Weights of a small transformer language model: 3 heads of 64.
Each number is 500 + 50 x the weight over its row's rms, rounded and kept within 0 to 999. Layers, rows and columns count from 0. Numbers have three digits each. The size before them is the row's rms in percent of the matrix's.

# layer 6 MLP down (transposed), 768x192, rms 0.0645, rows 58-91, columns 0-95
078:466488479552418434467467528458509465530571446420468477549498493385594472461464502516480492425585473625447527540457530535500481543590562452516444528481472541498557544474510545523492533592494557442549450552530560511476544521591469506481424550431501565427515571464461415461543498457534535445
103:529516538483494496513464432521545488444331491536513518554461476528448479497582557546494491474479527521485480495577455484464418562526558453510513514502581503605556434498449499469499562447614471456463484461445490532446454558538499536431480516465476465490496512522484510591435501536462453462
092:548421533526520539450484541596494514479485425446480488484561465543459520498499550550521462512543534547565492487548417636518536576564459472512468483506471396408525506515508550494495481497584435500528432568483385588467470574472559467465517464545485455521531510523503402463523462518427580459
115:499490500564408594488521436468544509586464484471618478539541474461458497376462558450401533580528521492478496579472516560462451503504555349547504566521504526466510454502543510444501462497513605456459430576533470475537391447514490454564442496486523490532535423487488492483516516513573463520
084:538564497461513461498481460441493562526583469555501458514562514481529536594463555355538615397551527433543540444572519448590432432527488500553501521583537397533569521593598535459464470508475515521459408428511473431449532534410546487516469463499414529393549479497504574586390463425551519431
106:473521452484392521603635441513515448422510529475553575523471569604402507418535537466437587466415534457526514494482521404496476467492491442473522582548429472361444560532465457490504526474501466519512460551498444539508447497547410460558428472482546485550513416421539484544550513542567479421
099:498553503556497569528586518479482508482412439478425583518456511535491582479593440528450451460516513455503519412497518500664553500476491475491477524521483508611498529466542523523467515527428511506418502488531626548628492520485472439536541409458512463453458479443445549447456544536491418494
111:533610504515545437461409579531481464504466530448518483448482452426460477487498484555500470491526406498461624523502465543556464482483426465457502399539535645415552519490500482481499527503551550555519560535468544430602493598552543556577411488436457464502490402417449572639495520526469463504
090:483437440437481507440518552518447486501390490530480480509541439528546478609427448453487586519528485562536419458460452511438482522451530492562476499572519583441463521484491469502523560543518576537430417447606512384399449455503468611498420492499523479473533461466560579487568542466538503546
108:539503512529508536473576526465465549337560475616512528396506495546457440432511548529504549543488555482524486513551427423536545462483562560482448511532473549483460464515546516435476440537489445570470551610465540536441598567460588463509478480524521563520441421434509502441510433560552530441
098:533413568520472494516507489456565458478524508565480496590474590397410545457371522433537446509414567501506519487472547466515544469484487488496522529430506545516520543522496486470598534569497607435562510502502476453492493471500565523518468551475489519553396503569389566430519554480509430509
100:541471437554527527468437551561529457487506466455521475556481427517517377450477489470489548499502454440474484574410448458517479492509518363456461561431526512445592495524473477445459468495533532488567574483426520494533610461494462475500509519565588492469468509530550519505490499509429442621
103:470485558487553547482434452457563495516641596513571524481458480544504573545452482518530515552542454551435484509508501531460418394559556487578404491465440532448457479553555549514429513558527592475598598450543465512523584529488398434541420540479554444430547502454444441485482562494491449478
092:416475487425487470551495465591519593539504508503475448501520470471537495459408468482506515429442530545556495537421602542511434604544440439487570493457492448447533554512550474474489519464479470443476467564548519458478464392549472446568531537434491493531492601458526548470502512577465538595
106:561548532510435506463520527461440510434536493483495436542537532472434515581455540467490575517565543543535541514537502455479394589517445483522498540519518528563452480562506458554512401569501454488571580566509482537485394451477517512587438483455571564536523549544396472540573489435541503511
092:463437503524358489450499467514522538527542573494499540502468493468518523520505445467453488474470513432517500427526544446400463512592586495597467617529466487488462511445506508516470492531499560486445392509539460453529508418622474553388536486518551523523573443520537484515518600484418570508
101:515524510592528542487543552611469459435426498519478425476510453660491545534495560503479575499484505505563449613329535495483583587451473437555511555419562421468505506556473527438528462437517489478516416544516466521448382432463525499557507500521532474576560537555451469522539482472464511551
083:614499548480413484579423452504535521542532470450483515420590572492470485445517466535541539406518541499544473545459479563467506434493430502462475506567454457553531545453511465441591508548576448478468542517434506501412473498518522431483496593496547472473484536564476522436540537539376471539
115:559546509515427492554524476556431438427523416551555440465489475630494504436552456519482445559503511498511532497446457443482532475571471510384499539498464499592579562433507517487495551526443539555514590546496561520597605442514528496567494469529583434522506588563583436529418446409521535457
097:467496526447468472572483499489475468541577553415481545420515540520552541402513550482505516521412565488540573527509525467479673590464482448546516474458518493432514420570558452549529581470460527406561539430504472517532446501502484490490549549473498467492482613458409488541483531530550472461
093:508503373545569481381420527479601533416545483482502465432423509605472514410552553523540498362543523531454441492455515464505534472560607545509432521500538584438597496437595473426563556549549469502411534423485521550472478423418429554596487517502540538387488425491468506459564508584552542499
110:471431438606512423487519459514543520544556453554431483525496608503594474603444514480514475536517509430526502441524515501459505384413505484515511460443419541516436444475525479311461506532450581611458567471475525439548560600530435451478527466483508390417547511577439486398455595448487447521
111:489547529487487469539453479466536456553457510475485577484427546398521481413461499457465544548501474526499458464431455495480561551470448538432504478500531501490449481509496517503461496512489475506512486426615430648595464604468606519489461592524444442475458479404506439556562590476475443569
116:482560556463503524631591385516479527467491488497512576515362513506582484472477539407524515508489483508511476400511522534531486541421457485503463527552548476374474465505547526491601484528553528498533462493541498518539498500491544441446509505521492490458532545536531601508511575430538423515
077:485490464524454474499527532528620485564396435477531506562627447430576442469483405488513577419527589503512448459535520442508506463485505458560402508481489494479555544525505515512393568509610535496442508536520582547522586521501460481471401634432475533488483513566384454562568518476587481519
099:439502579465528479569532600550503539573560435512519555576515563529463455522533435540602489552457522479456494533458528578494478453546462482452397597552563521501524463508526575499506450443422516482466567434605462511512482514506528485459567439423476547453504484482549487498380465454513540510
107:490505512451458517580636494537530511538493587486487511400511473480476492385486498410559427469512529492534433448490497417512533587504416559489461443500566495466486530442432573479570456543477483462513522499503408489493551526482437563539480541598413521486544472484459549486497498524591530528
098:505396519411517616521522513528522550568436550452480561544476600552531408471475429422534559511522441512490432545507486530518454460546600578464430459537477502460539516532415559531532489586580507439482526485542520533527510492525476523529506537482482505470518468473463499474595585419555501506
093:570450560390557481523484505505469447486542450443520487559497453494540521443572485439416469485584475514463453520436523510496434534525462472479607509540449579398487471452501427508518489571581580451515481533503562533520434464606523457435466493479498537549513502509577462603543496518483581498
111:492542475553535471499506439495438501544484512475554542589414557511535481429568370528641667508480528523529475502549507555478471517508540526473444547502559453538516545502447458520521526450442402451526511436433536483472527516482472422437521535437417495522482506570540430545493553477554510378
108:522483477508563554466543529448557450438517463466468470393453560502389503506517557518472455508498537476516522526660509469504521542475528404531555511450420498438472470544460583422530472574532382455559579537533536526462436461503558373390489573429435534501630553500534504449502606468522498501
096:423450463438502506457496482509499455509494453474577479556490495588601423418420612404580536567461508518468403527547497495471499475595559532570449556490434484516424608447459495421502432516513518505540511543453421454557518425517517589477474523494454413520475529525458524501459497557549542550
087:459422518512555437391505558560600501475540567456481518505495481359566539492557511575568494509463532470518407568466511467508466592507507519455511402519550488468487595490483498456539549474534440566582521525524441451476450509482568367523507449480558382566478482511539547482545484472527524505
102:527436522460514416604562502573602458531495542464511536415590561527540447444531544499541521437545483511531470524535413480515514469582572534536544540491482388468610453439463491569449450477524574582488484567526553516490516520521424455422472486521443535435546480526484520410468487494434398472
# layer 6 MLP up, 768x192, rms 0.0755, rows 59-92, columns 0-95
094:350494588495404561568526439509516445558523551509519568487469454479591551512481430438492519511525540434518495529463495556509465434478496543417560544448452523494434536631515514481551457504569544427479520588495500492582511449462511462585536529523506550387450507407638550479507545556509430527
093:508555487520447525435430476555533510478519499517506523500511482511524529437467490528536527436524445448491454421553550486507486515518524561431526406418536526477529520565454394544640506500449469626522525484486492547557453532477406552495496544400591506516489490394525514477513580451460482486
112:509495486549449589524551493493541555499465527544543496569491511401453506484470499497584509508478482530514420530539382494563497579544481495520556526518564532536643446499484516412468436466498496539397498480544417500505478483535437553398542499497614517497526529506513512554381534488502484571
088:501510444482511535484478482527525513518531499445532551486608449512590532482567561487583566512451542508534567632452409568536450441529535537408420487494446501526514555547486495394470500572537522500547457449467429447561491477473553519524496537588455519440508424492513527421442545493541523364
098:521488531508503537515524552595486492525536453486509457604490509546429453557456483455526533522436423506436569491594472573456386504498489593496457490506452602522500517502538497410501510411543501492449526505428553522525516531567559611559554524474461519412479532555470452510426533527439518586
093:525509467476504565388450546487540540504542481488480481533532503467500363529473451554491538504571540522553490501570530582472407546573569542549572468453487477428466476570489378529491386427496503489576498563396484533418570509488515574476513561502544526525587548623423450526467506504447523477
104:480489534494428503519479465548441489441356507513505527451565515503487493506515491458443495484494558484532613494545477490490511395396549462431527462467531529548608514558513548503486496409507560443518527494577588488425464570417527519496448500471583516479650466443466417526387408449456520385
095:490526508485532498470438459431536507505463479505570573455426540444581539536553471478389442520501627382474508496445561571589454569510487428491424510503551519443490527541559538492453528437546496504526518549433518503554471576480442523484535477492443603512487615533475497509490524633510460463
105:469546558543580504479517462432442444574521505518531404485548562601480539460445432425506609550496422516589506474460525507545576438491454512436508523568509536530417523552553509516525424421458556514517534481404438523486443457482518426446510491388532518608549443524545490453489477524524469453
099:468593491531531363570465539545587459461443446484470533506495620531617520475498414445425563504519481482486490457536494481538443488523470545526496513660429507523482478373494423493550386495416492481540464548534399450460505445504512508505465508525518510500567512433496533510508432516474500486
099:405485452586441647495499532522456409524453519576520498571444564499550392522420462471419495579554497510412460508504444548472543495439466515578545554500451544502502476509418452522519398467490539616536467492441594457436464472544490492478457442546494549457529481547508540505486524434569509498
099:478535508538511434497573579502407508486485472494392558518577524487500503457530477497563492584509522536513384441541495423567502512547446501406529506457504553541515515542391505438537529452497476542518485500510490516463396556536492559502458467484509519464532443460592526555483381371519435556
097:528533428462500530446527477446409373512529556514554561452545503495449459489446502488591533461569473521436467423517511396477461523497395603560527532477549433460455447452547523452503414483602558592484498538408540590502515630484581545482504500526482498570509491455493447526453431535527547476
109:500494511527541518507508482514524511563530451534412528530406499415429493426643360541479495504509541387498362537479419476440507487590485515417519497484540490576496445474414460421590544496528519464472560610554487452530518592447434535461533455438493456571475557454504534605507475477501551505
091:462458542512604527578514612509474527530520481482457454586522393507451450424475540609586527388446530474570549534565497461474528490546555551453474549566467446524489549537415518510487461503445553499539425546471649537494453556490510424471517554465472526515505480447494438490418496538537502476
099:557394563471475474559512497500536458500484566525510554507432509495573416542481437496578424480559479493418510478476586479433470456571615606485493433556407493491487551537471392465531515578418512534437485550539485566503562445503505520522466429512512526418430545552497521505459476524503457459
091:527532548528551531463516575491482540611445456498515492552438553500511578410535525527502518475443539538440346566500416398536452507457543465561473442534553504554523447557487454483405412510464531509499466482536482529520570506427522412480489489456356538472408563555477532411524443504581554473
114:538619413551589522474497569504500605535536489427530493463512461419474520523423561549472545486526516482507476485555592439432468564479493416526428419517444563427545472493447434480537555493524482518567511488499417464451533534515473505513567503482462484441465483453475524532493544430520526560
093:511479481518601486513528499487488484465452501556461514532474498397524544610559566560420509566528461540520522501503442459489485415501586437558535510568417472559457487433525494492526580527543544568486466527461475494439411493490435558497488520622622538397486412550454467512511497546382503593
098:487471536499471561571578504529457462551485490462468508510536396445554592445510529597503505449536554451578499504456457518465437515486492462498551474489495495482565368474422482511536490625431510477476503523531577506484494434555550437554505433412533483508506560469506441511439491478503470472
104:551561452471505421481452499677548526441502530494443529499495430481534529437512431474527612544523453406523548479474426529461386471655504473498506501608481493501543531410492427488453507471521575474548579455532443423537521477442557522539525448472444437413590578546566469515488432466528538476
106:549478563455449483495550570430456469555499457528516492487532508416384515558323513524622514484604562487468501452544516423477378574529548556440492508458442513494534513566502435557576434459566495541458538494505593447436436567515472541530501506504496476394507492420444511519488486524487589462
117:525509516522472499555554488650487471529482460590475490500501460589533494473409517491403507511534492487371513587546507573491466438477454530453457452536396573574499547553539505457487354397534523512456387515527531536484529528490554491518398520502545486460531507532614469566400500502434411443
087:471445520601586506489425546509456464553415510499450526524463473417444449439574570523530532506434487398571519547518465342553527551461544474511611517509385517532484468476510525528527452584452434480513482511515426479448533506539499459443517386531480481495485555513560513575427501556579507464
104:535483473510440535492556488502564589503553564476539559460455481556507540541401494490448522546531547496562448431579475487506398578600611546534514460538399515431439507570559492472405492481580485478464515514435531590417544493475509440469463463462487519489527506561471486506473443497426459538
102:513511429493396485461540454341419517487484522595445602631465535489516555489477431600452467508444492445379475538465564495510511491492527542534604492451411486465520464538502498483490538477587550549523466502452503415557507495517423468535510490457482531528409474466429522497402495451411543583
109:510534560452477383586542593528569584578429523466534498409478476429494516525479466542483445516390512487552497571516490517528530456483493488477514430545467503528457449511530443557593494502546455474473520493437342471538510593499485449531461488518503562403454469469543573613558523574499425509
100:485514440574534462474515459515457482489481565406426518466581502614484470528510509560512412417596460527497449479449440500501526529417474393515517484563506473528408518556513467547494477521513426549515508434490461523424462388495551579532512409478417433535349503624539572457533450545512461475
112:501469515478424437537474581543503487559503520561522510453603452498509473475462506518520488452485447540575547475568552527495468440520489540590581445499448594442378464512517447490457415547505553517472518555536559594536489532519429566528446476532451565491523524437432536514498578494464475595
098:505447575548525518539473511524459527533515536512403450587468425443495459498446496548506376417500471549461578473487460513515444543448447546532509541412551551402522488536464500586564543508457505512489510528541441428496588526511480574489484450577617518488499430480459519478522466483506537378
100:499483603548405562443515560476481429574455522524529402472559509542481451521503496513391540436483584493452485373491490492464500491562485469543586455521527468393497548550476501539537581482536498557461418459437592432498553500587569485539519515518402501532542470556466450462551446561395503483
088:507525446545539569493514494530433485531428486497457428570571445496508429519507514445483550420534510404481557525440547440499496517479456394584427442539524427582517520487558595454615514530520539518502617486488532477445497469454389503500426551488547569511532468465476508531473507540563496587
096:437554570518480535432570567484525536484485532525434437621493579537559459502398529558529539417491479485477422491561491450461531532439578518490492505533457453509549451505496571501595495539479535436435457453465514472482540495507430459538490481425566593573427498463546544420356481483565513475
105:443478506494552530508506428508551497497454555485449431544437515488545561466548478523477488509527418446492433463501451471506439483499472579354494449532522603527572477512504536504470534391478465507576407570514451553487425504425494415468543442612506522539460536555454544446468516493550473467